Weights of a small transformer language model.
Size: 22 layers, width 576, 9 heads of 64, MLP 2304 SwiGLU, vocabulary 32638, 154M parameters.
Architecture: RMSNorm before each block, rotary positions, no biases in attention or MLP, untied embeddings.
Training: a variant of SOAP for these matrices, 1085M tokens, 4520 steps.
Each number is 128 + 24 x the weight over the matrix's rms, rounded and kept within 0 to 255. Layers, rows and columns count from 0. Numbers have three digits each.

# q: layer 3 attention query, 576x576, rms 0.0243, rows 0-63, columns 480-511
# k: layer 3 attention key, 576x576, rms 0.0243, rows 0-63, columns 480-511
# v: layer 3 attention value, 576x576, rms 0.0243, rows 0-19, columns 480-511
# o: layer 3 attention output (transposed), 576x576, rms 0.0301, rows 0-19, columns 480-511
q0:097098128138115128142107111080116104167133083099132152132132130144124129140197104118148118167074
k0:136081158115110168111136164093121136131161161112151160125092119177152147159116152117173115174185
q1:141103129143116160123126112123099144113112171206177128119188145139137099134182146116130119158085
k1:113124146108135142156176146167105145126145177152126154155075163144170143158077115158153123152171
q2:191116139130104142120150124109134168118134128129140147151084157155145124144155084127101130139109
k2:157096066091133150137142103149105127081138167096091093157098162155131133124125128140171145169107
q3:139127136166137103110151127147158124102139128137126115116096097146121123119110134129121138133148
k3:120116093083152126150135129154119143104125082169119118179133124141137141176145107131141164100106
q4:127136177169139110136110135112140115108130138127109116100112116094102135117095123139201096139128
k4:109150125107130133121124135180180131080176102162129124089163147132103115136097090130127100150119
q5:151117156128122137073142107151145103108103121122136098115132121115093162173077135139137150151144
k5:135140098131114059158112121161152097101123124154125114116136119137101134139115152130130135122135
q6:145148127144143142110138090117159135133147124144101127116123142135076182103112105141133092141212
k6:125126160152147133098147153152095104062141113135134157141105117142130104122112125140118138102161
q7:103110166073138119156128148122124154156144113153125138122161139128167093142141150130114168138119
k7:152111067134128099142113119084100128148104107107134115112122192130096118149141162099058122111143
q8:126173124120097145158118122157153139184154130099138119122159116146155112116158155125114103138140
k8:149123130136125107106128122103110135156114145134112097103156152126116115145145116133166190170115
q9:147118108105128116144140151105128121111144109160145104157106140126129098182123162142114132134130
k9:104119132094132120147120098131101139130156130138140108123123123109140142180127099155080126138136
q10:133118168120143105137176132162159166144109135131090131174128151118131119122143149117147117141107
k10:113167140152111094105155156144183116120119134075119128118145100121132085124176154097133126140120
q11:129115135113135106120128145142139135140154116157141150123090131122146138089118129167119150093161
k11:148097159113116150123111108123086114125112155092101111125115136113122130150136112122114076106147
q12:115136135125130132085105125131116115150127119139111119132122172087163133158098138121118137161148
k12:113134123116145141132110157140150127143106111133131141164111114118132122140149168147148109135128
q13:137113133126104107093161120136166134157092104158175123134144100148146104162104135148143148111099
k13:137149128106101134126124122101142149139122159148115156159134124108128087126174121111087148159087
q14:130134146086136111120169131111130131119082133142145097099103143143146084135125145130182119168144
k14:153167123139134126174127101122161089147161145096096091142137050129122106096160136057145101119108
q15:127126117111121130153140146103107154117109104120132141130135135122124102142124092121129139158129
k15:084119127133143118112128121120111132115151108124172137130101147122096117144113151108118144144136
q16:120174134110131119135102123127133115131173133160133132122108088141121122112125140103135100084136
k16:116143100131148103114127128130122118131139139153114115085137109107165104118117120107139169126108
q17:135141130105138125122139117158147164100136127136177138145133134122127099091175148146087142123099
k17:143112105085104155168066140133102127134177102078155198128117129149103147137164101122104182155131
q18:148154125106109115129125118136139131123160110152102134119106100147112128087145138147129115139153
k18:158106148120189112137149116089097142131140132154109106107045153090169127135107134114117126116154
q19:087150103106136127143150140116134113138135138142099145114109145150101176115102122128137161122154
k19:173121149164137116104117129091149119118154115131127134131117161093144093123121117105117119124126
q20:128103112106138139132115153140153088149108113105108137142173117149137143161119109146139115145087
k20:124153159123116105112136072133107102126115135150161118178133143131143124089135171090155135147148
q21:094164141149129165110099163123146144089147155110148108146180131167151157159161105118136127137129
k21:126129161140139167157116126122130092130098136131152172141103155140083164151175133100137164085123
q22:128144169145160088111145169110084166121105118118112106087139139086115157158140120093119146109108
k22:121157155196088109109181138105163102110116077179144108149149141114160133125127158138116127158109
q23:146122143130104094116125160169142121129132116119109135106105143131099128116168127093132149144119
k23:137135114120175107123094094123084183166145126110128145116112113115139156137146156127113129139148
q24:132149144126075120163137102119119125152118115143128142133107127138105116126124092100140114123108
k24:114132150134133141104121110183125132118117152136162143115153126164124149125146131120119132112142
q25:123134090120112133137086091134134144099135120107160107126088100130138150124121170124158119140144
k25:158134139132161147161126126134130103151125112120090102144117127131121135110151135133108067168107
q26:100132125146117133112143145106176141138141137131096164142179116102134165128125102107148160162116
k26:136068107165163108116113128150118120108117115138113117107130140170136144091153103109147177128160
q27:140127173137130169153096155131143177159142118122138134124175121124123138136144120134124150124079
k27:107141160100132142164088138148162109086124132110135146146112121116114163164111104126085119100091
q28:134108132099158101114115128080133092147129120127155144147121112113133133147130116145100144123114
k28:118111112089102102130123124171126127131091137109152109150179114118120098130172126132099128174152
q29:118140149191138136112140096130118122124143134123146093134147126141124131155146117104136139131129
k29:143147117146122160115132118119120131122151144133099120141134122142141121119157109192140123133138
q30:147129136123128156175120135157153142102122134124170137157144133141121132103184142149103130139156
k30:142133117136087135135127129113130157092102155154148080142113163103124164163113117143120166137129
q31:111158127119138106144129132082109173125138129145130149142113166105126105142114131141154149134115
k31:129090138150120150128138142139141137124069106101140103125122127112146121118169121143080153155129
q32:124087178122156104139151123140176158123149096110112116097077121128156130168101149130157102165135
k32:120117144121098117139172135117117130125131146203141114134143091113143159117178095142135149143099
q33:115127174072090075100137115105154115166075122115144117153140113124124113146129111077098175155145
k33:132091150168118115137098122125154148147133122088140165109157104147090145116175133117152143180079
q34:123171126107125150101140143150130113115137108169155129139128121136125166099146159127091128143100
k34:148139101114114121126119102168122142156102108149150157111188147132119101128089119149114185062154
q35:173159157125142122133119139146120092155131124113099171104118142119126134101149111180188105139153
k35:118149139117125111086146141134127132108164118118136175124144097120166165137096099080120098168136
q36:118152158132166125139156173167116117147137086189107088112141157139131122141141151192162113150107
k36:122077134121147155092125116144146118133176130105137123128168134076151148104052141181135116140100
q37:091103109114113119139137104127144146144133149129128149119082129160116155085103117088168123136155
k37:173104173113089147129141124136091113067140077134133116092116126152117141113113144107102082124138
q38:146141132099137110143133129133119123092145151128122146145134146138127131133126137143112144113129
k38:140110152148148127127140135137130095161150138134082138125143130124110167146133121134139156102110
q39:119141155149161148169134100154113141119128138113154106133167139117161110126141156148062141102124
k39:145089100124131106117091162129146101139164098154115113102115139153128154151122135172097135100153
q40:110103127115110129106152129152153123152116117177149107137118131135099122143141139115122097139120
k40:120078109171142111113100121144104142151162132125127107154146129115077123107152092129122164133147
q41:119111145119143180118125105135089091108153128121114137119133157093128154157129145108134108109132
k41:085127104125098147143141120123154099133164077107117165176134150105166110116125123151089137135129
q42:132103161092125146114092128156127181116140149145121108152161092176149125140125150127140164124142
k42:119071108131113157146085116128101142156113131112068169153154123111083149133124102103117121133159
q43:131077153123125110121154129160102117147112104154122101143130148093132092139128138106092148129111
k43:150154090152139098127134149150143149104135134120147127103112148099154096115155160126172145122126
q44:170137154156117093125129168164122125138154111139101139091092138128115171094141146127128156091154
k44:117095180102162133133066126119118130131141126103170090122090123123129122101082114152131119129182
q45:133112141148150120148167108171128140139094084147140090121102097123159154184139130098140095094112
k45:115156114140100105111104112108143111113145119157138149131159099121134115093106116108085139130130
q46:146122137117143130090101150181116127122135119141113140128091153099109112125134163112139143138122
k46:116152094157125138150172109105127076081115133127111120120126117123126118138136140156148145097122
q47:134096134114102119114140128096146116090141153112129141116099172128129102082139110139141125122129
k47:136107130101098145119150140135118147120145093140113122109127125091137130129122166184142123134114
q48:120150112109124152116135118119160193133127144094117125114119142138153138134156142161105111125103
k48:134157139155112115149135140136117162131136108107132126139169154132130131161186156118145184174116
q49:129136156150107168124138129135101146093123112131115143120114131123122135105134138147115118146129
k49:107115124167107106117155136135141145096117117121147136119158142134131137139136142140148155142117
q50:109124136143107125152101108099112135113132149133135183136136136123186080133136128138127162157090
k50:097109130115130132122114135107129126118130100164106140140134158118066137149133126104119134107111
q51:142098115113130128111139100136147112141118129137142087128115134081115110144186135131124112135146
k51:114123117184135121154110131078131118117127110151144134141154135115071136109095121142112142170131
q52:131168094162132119139109167157101111083138127103152145125095143121152101126165134130114133149161
k52:129143133168138120126106143110081129151092106152142110169128106144155159130136104112137127186122
q53:111134134122115119133135094133143128127128063110125155119124084136151127137125138102138122112129
k53:124115158151167110115115121106103154150130147135140111167120096125083147143131134146123111138115
q54:134119166137148116137121111123122118129127142118145133140122153098146146131154127160129159147103
k54:119130097073137091126108129076114121129127099116113133086132137116146133140105109135134132123159
q55:148113118124085127136112149111142135088168145144164135104101169127166114146155167133118132121164
k55:127133128125161142108098170107160130125118128132147129111109119103080149100142137166138101148129
q56:144098141093134103140121160119122162139104142137149130147143123114138119095152132141120134135144
k56:109177118125110117110136113130139112096105132130157135124125121126105143152130142113110105119154
q57:145115127090108128148127148121141159138152102130139139096103145105144133103132141108131128137120
k57:112130087099093152137150087107137136099130121145172121116143142114111117150143135148108103178156
q58:108106130112152124115111157104095120139163085062133136087127133152124109121127163112109165173107
k58:148098160205131122157143131123134092122124156120126115124112135141139120126107112141085133091162
q59:116141130140145141150158108137098102109072105113130086101130115146092117158147113139154105115128
k59:101136189111124128131117104097147162127150109128108105131140134083146096124178122155141120135138
q60:109127133140125165124109146134144127125122142099116117124125119146107125100135106128118101116120
k60:116129142118124157144119092124102133111161101109124161107104141104114135119126149128127153147149
q61:121132153146143114132123109150137148134154115163109124157125115160147159127128140127136128109110
k61:111087150116141131146126112145079132136138155130135118134121128138126164115126145152169143104147
q62:106134144141154155126104143072127123086170139107136144146165140122153109118156137086122132139105
k62:145123142160118165110118133117174121138130132148114143130126147164122147141131087128123115145113
q63:101122101145112145110101115108072120103129113125168102126124156176170084101141115171145112160108
k63:127108101124102125131121112110153169145110141143147145119116133130122108131170135133083129095124
v0:126141133118106111101143095159134134128151126091149112141089128160083121114142132113139125145154
o0:133199110163170115102146125125132187147162148139108130155123176095136102183110122131172162135119
v1:117120171106129125173130163115128089136097149105102093130150157186165144172066161153110133141103
o1:116113100117152166130166139126122133108147136139140133154100111150111131113160100118156124127160
v2:078179163155112116135125128108135103130100113149113103132152156116129162122119099128103115168084
o2:102078119118128065158100149106128104159081136086157110127129130140141154172201171083113080152155
v3:118145104134133115117118174113106147104135165137171118132139121126123114190136124125150163113114
o3:164135081121172118137109100138149123125167112112118137134127125158154139123087135136123110120150
v4:105114100115140176143111098084159119143111127100155155143105109144149153159152181155129133103105
o4:126136141092137118149092117150131165116163078198133153109110146164147117138115101129093143136131
v5:132131105162125114119101085147136087117115094117099106141097095131153099142154114114104123095150
o5:091146130103103128151133137161092093170127144161120151104156140094086154119107132150059137130101
v6:113144122128112147115096155118162107149116146146110135116130142146125120147154131125140100164128
o6:142108161149122162121120125151132149095164148121137139121141144134143129107089091142100137150136
v7:174151102138148115127145104131162135162140121163155105115163118111136115069111147130109128188136
o7:128146128120121161137110148135074105112125178104127130115092109133138153107089145092158107136071
v8:108115114156129147120096101141136158140125162129114094100177130121091125147137137128119173135155
o8:149117165105136116124149134150162165106122088098156182119148159153097149132144149154113125086117
v9:144116140138112144156098116116120146149158156125175138136132110109189141138161107126115114091120
o9:111152119150114097103169144094169138131102147134111106100174126115096106101091158080101065135118
v10:138140132116127094137114111088120136173139113114096144137111170090112114135134144097166127097092
o10:172116182099137145158134126127155177153104113057133128130144071115116132085155133114095129127161
v11:114139147122120128148125158124138178105102126175126154113131147154131160130114108167084098127126
o11:114142146102148123110113079145168084138136162112115096141087120073118123151085082116115120145127
v12:130136145099151106119127115097110129090147121108143155124133124135137132085124108083111136088132
o12:199093122116098095142134158131171125144154137081168142127092165109121119139120147158124150147141
v13:112122165138095123112139102121144176159126125128171153124111124119156148141152123132098127111133
o13:129102100121142140124127157151155131120133107145094114092116122069115181122157143114131113130168
v14:110153115099108120097140155117102154095146137080181141127105167062122159139147098122157107069162
o14:159129166194110117135081148126162114157142137115084144140147143147103074125132125079124103098090
v15:158116125139125088109152132108151118134170155145135162112130080127110105125141124051112126151083
o15:133163185174142135102202141168147141144067114114089139169122115073096156111148141135161221090194
v16:111118149066134113141104175150109133118125129112120161122156121132157080134106123165095123116145
o16:148119130116120116130115121142105185156133141089119123113107126165111161159104071108142093132140
v17:110150139139143132135144129116111092127162130120104105142152120110120147121121119156149122134116
o17:091121110164111129130152146099103175102102107110088136136102098131138115162120083143096151181114
v18:116116150104166124111099160115134114142176155134086142156153145097134133162125102124128149121160
o18:137117122107089132132154083129130138148094159134138106103106174138170123100145122104142126148154
v19:177134069105149069161120065102143119120134146114116150199081160118175099144111138110097115121151
o19:114099147210103156168128164103086134131153132143153079143160104106101117082164093163111115134087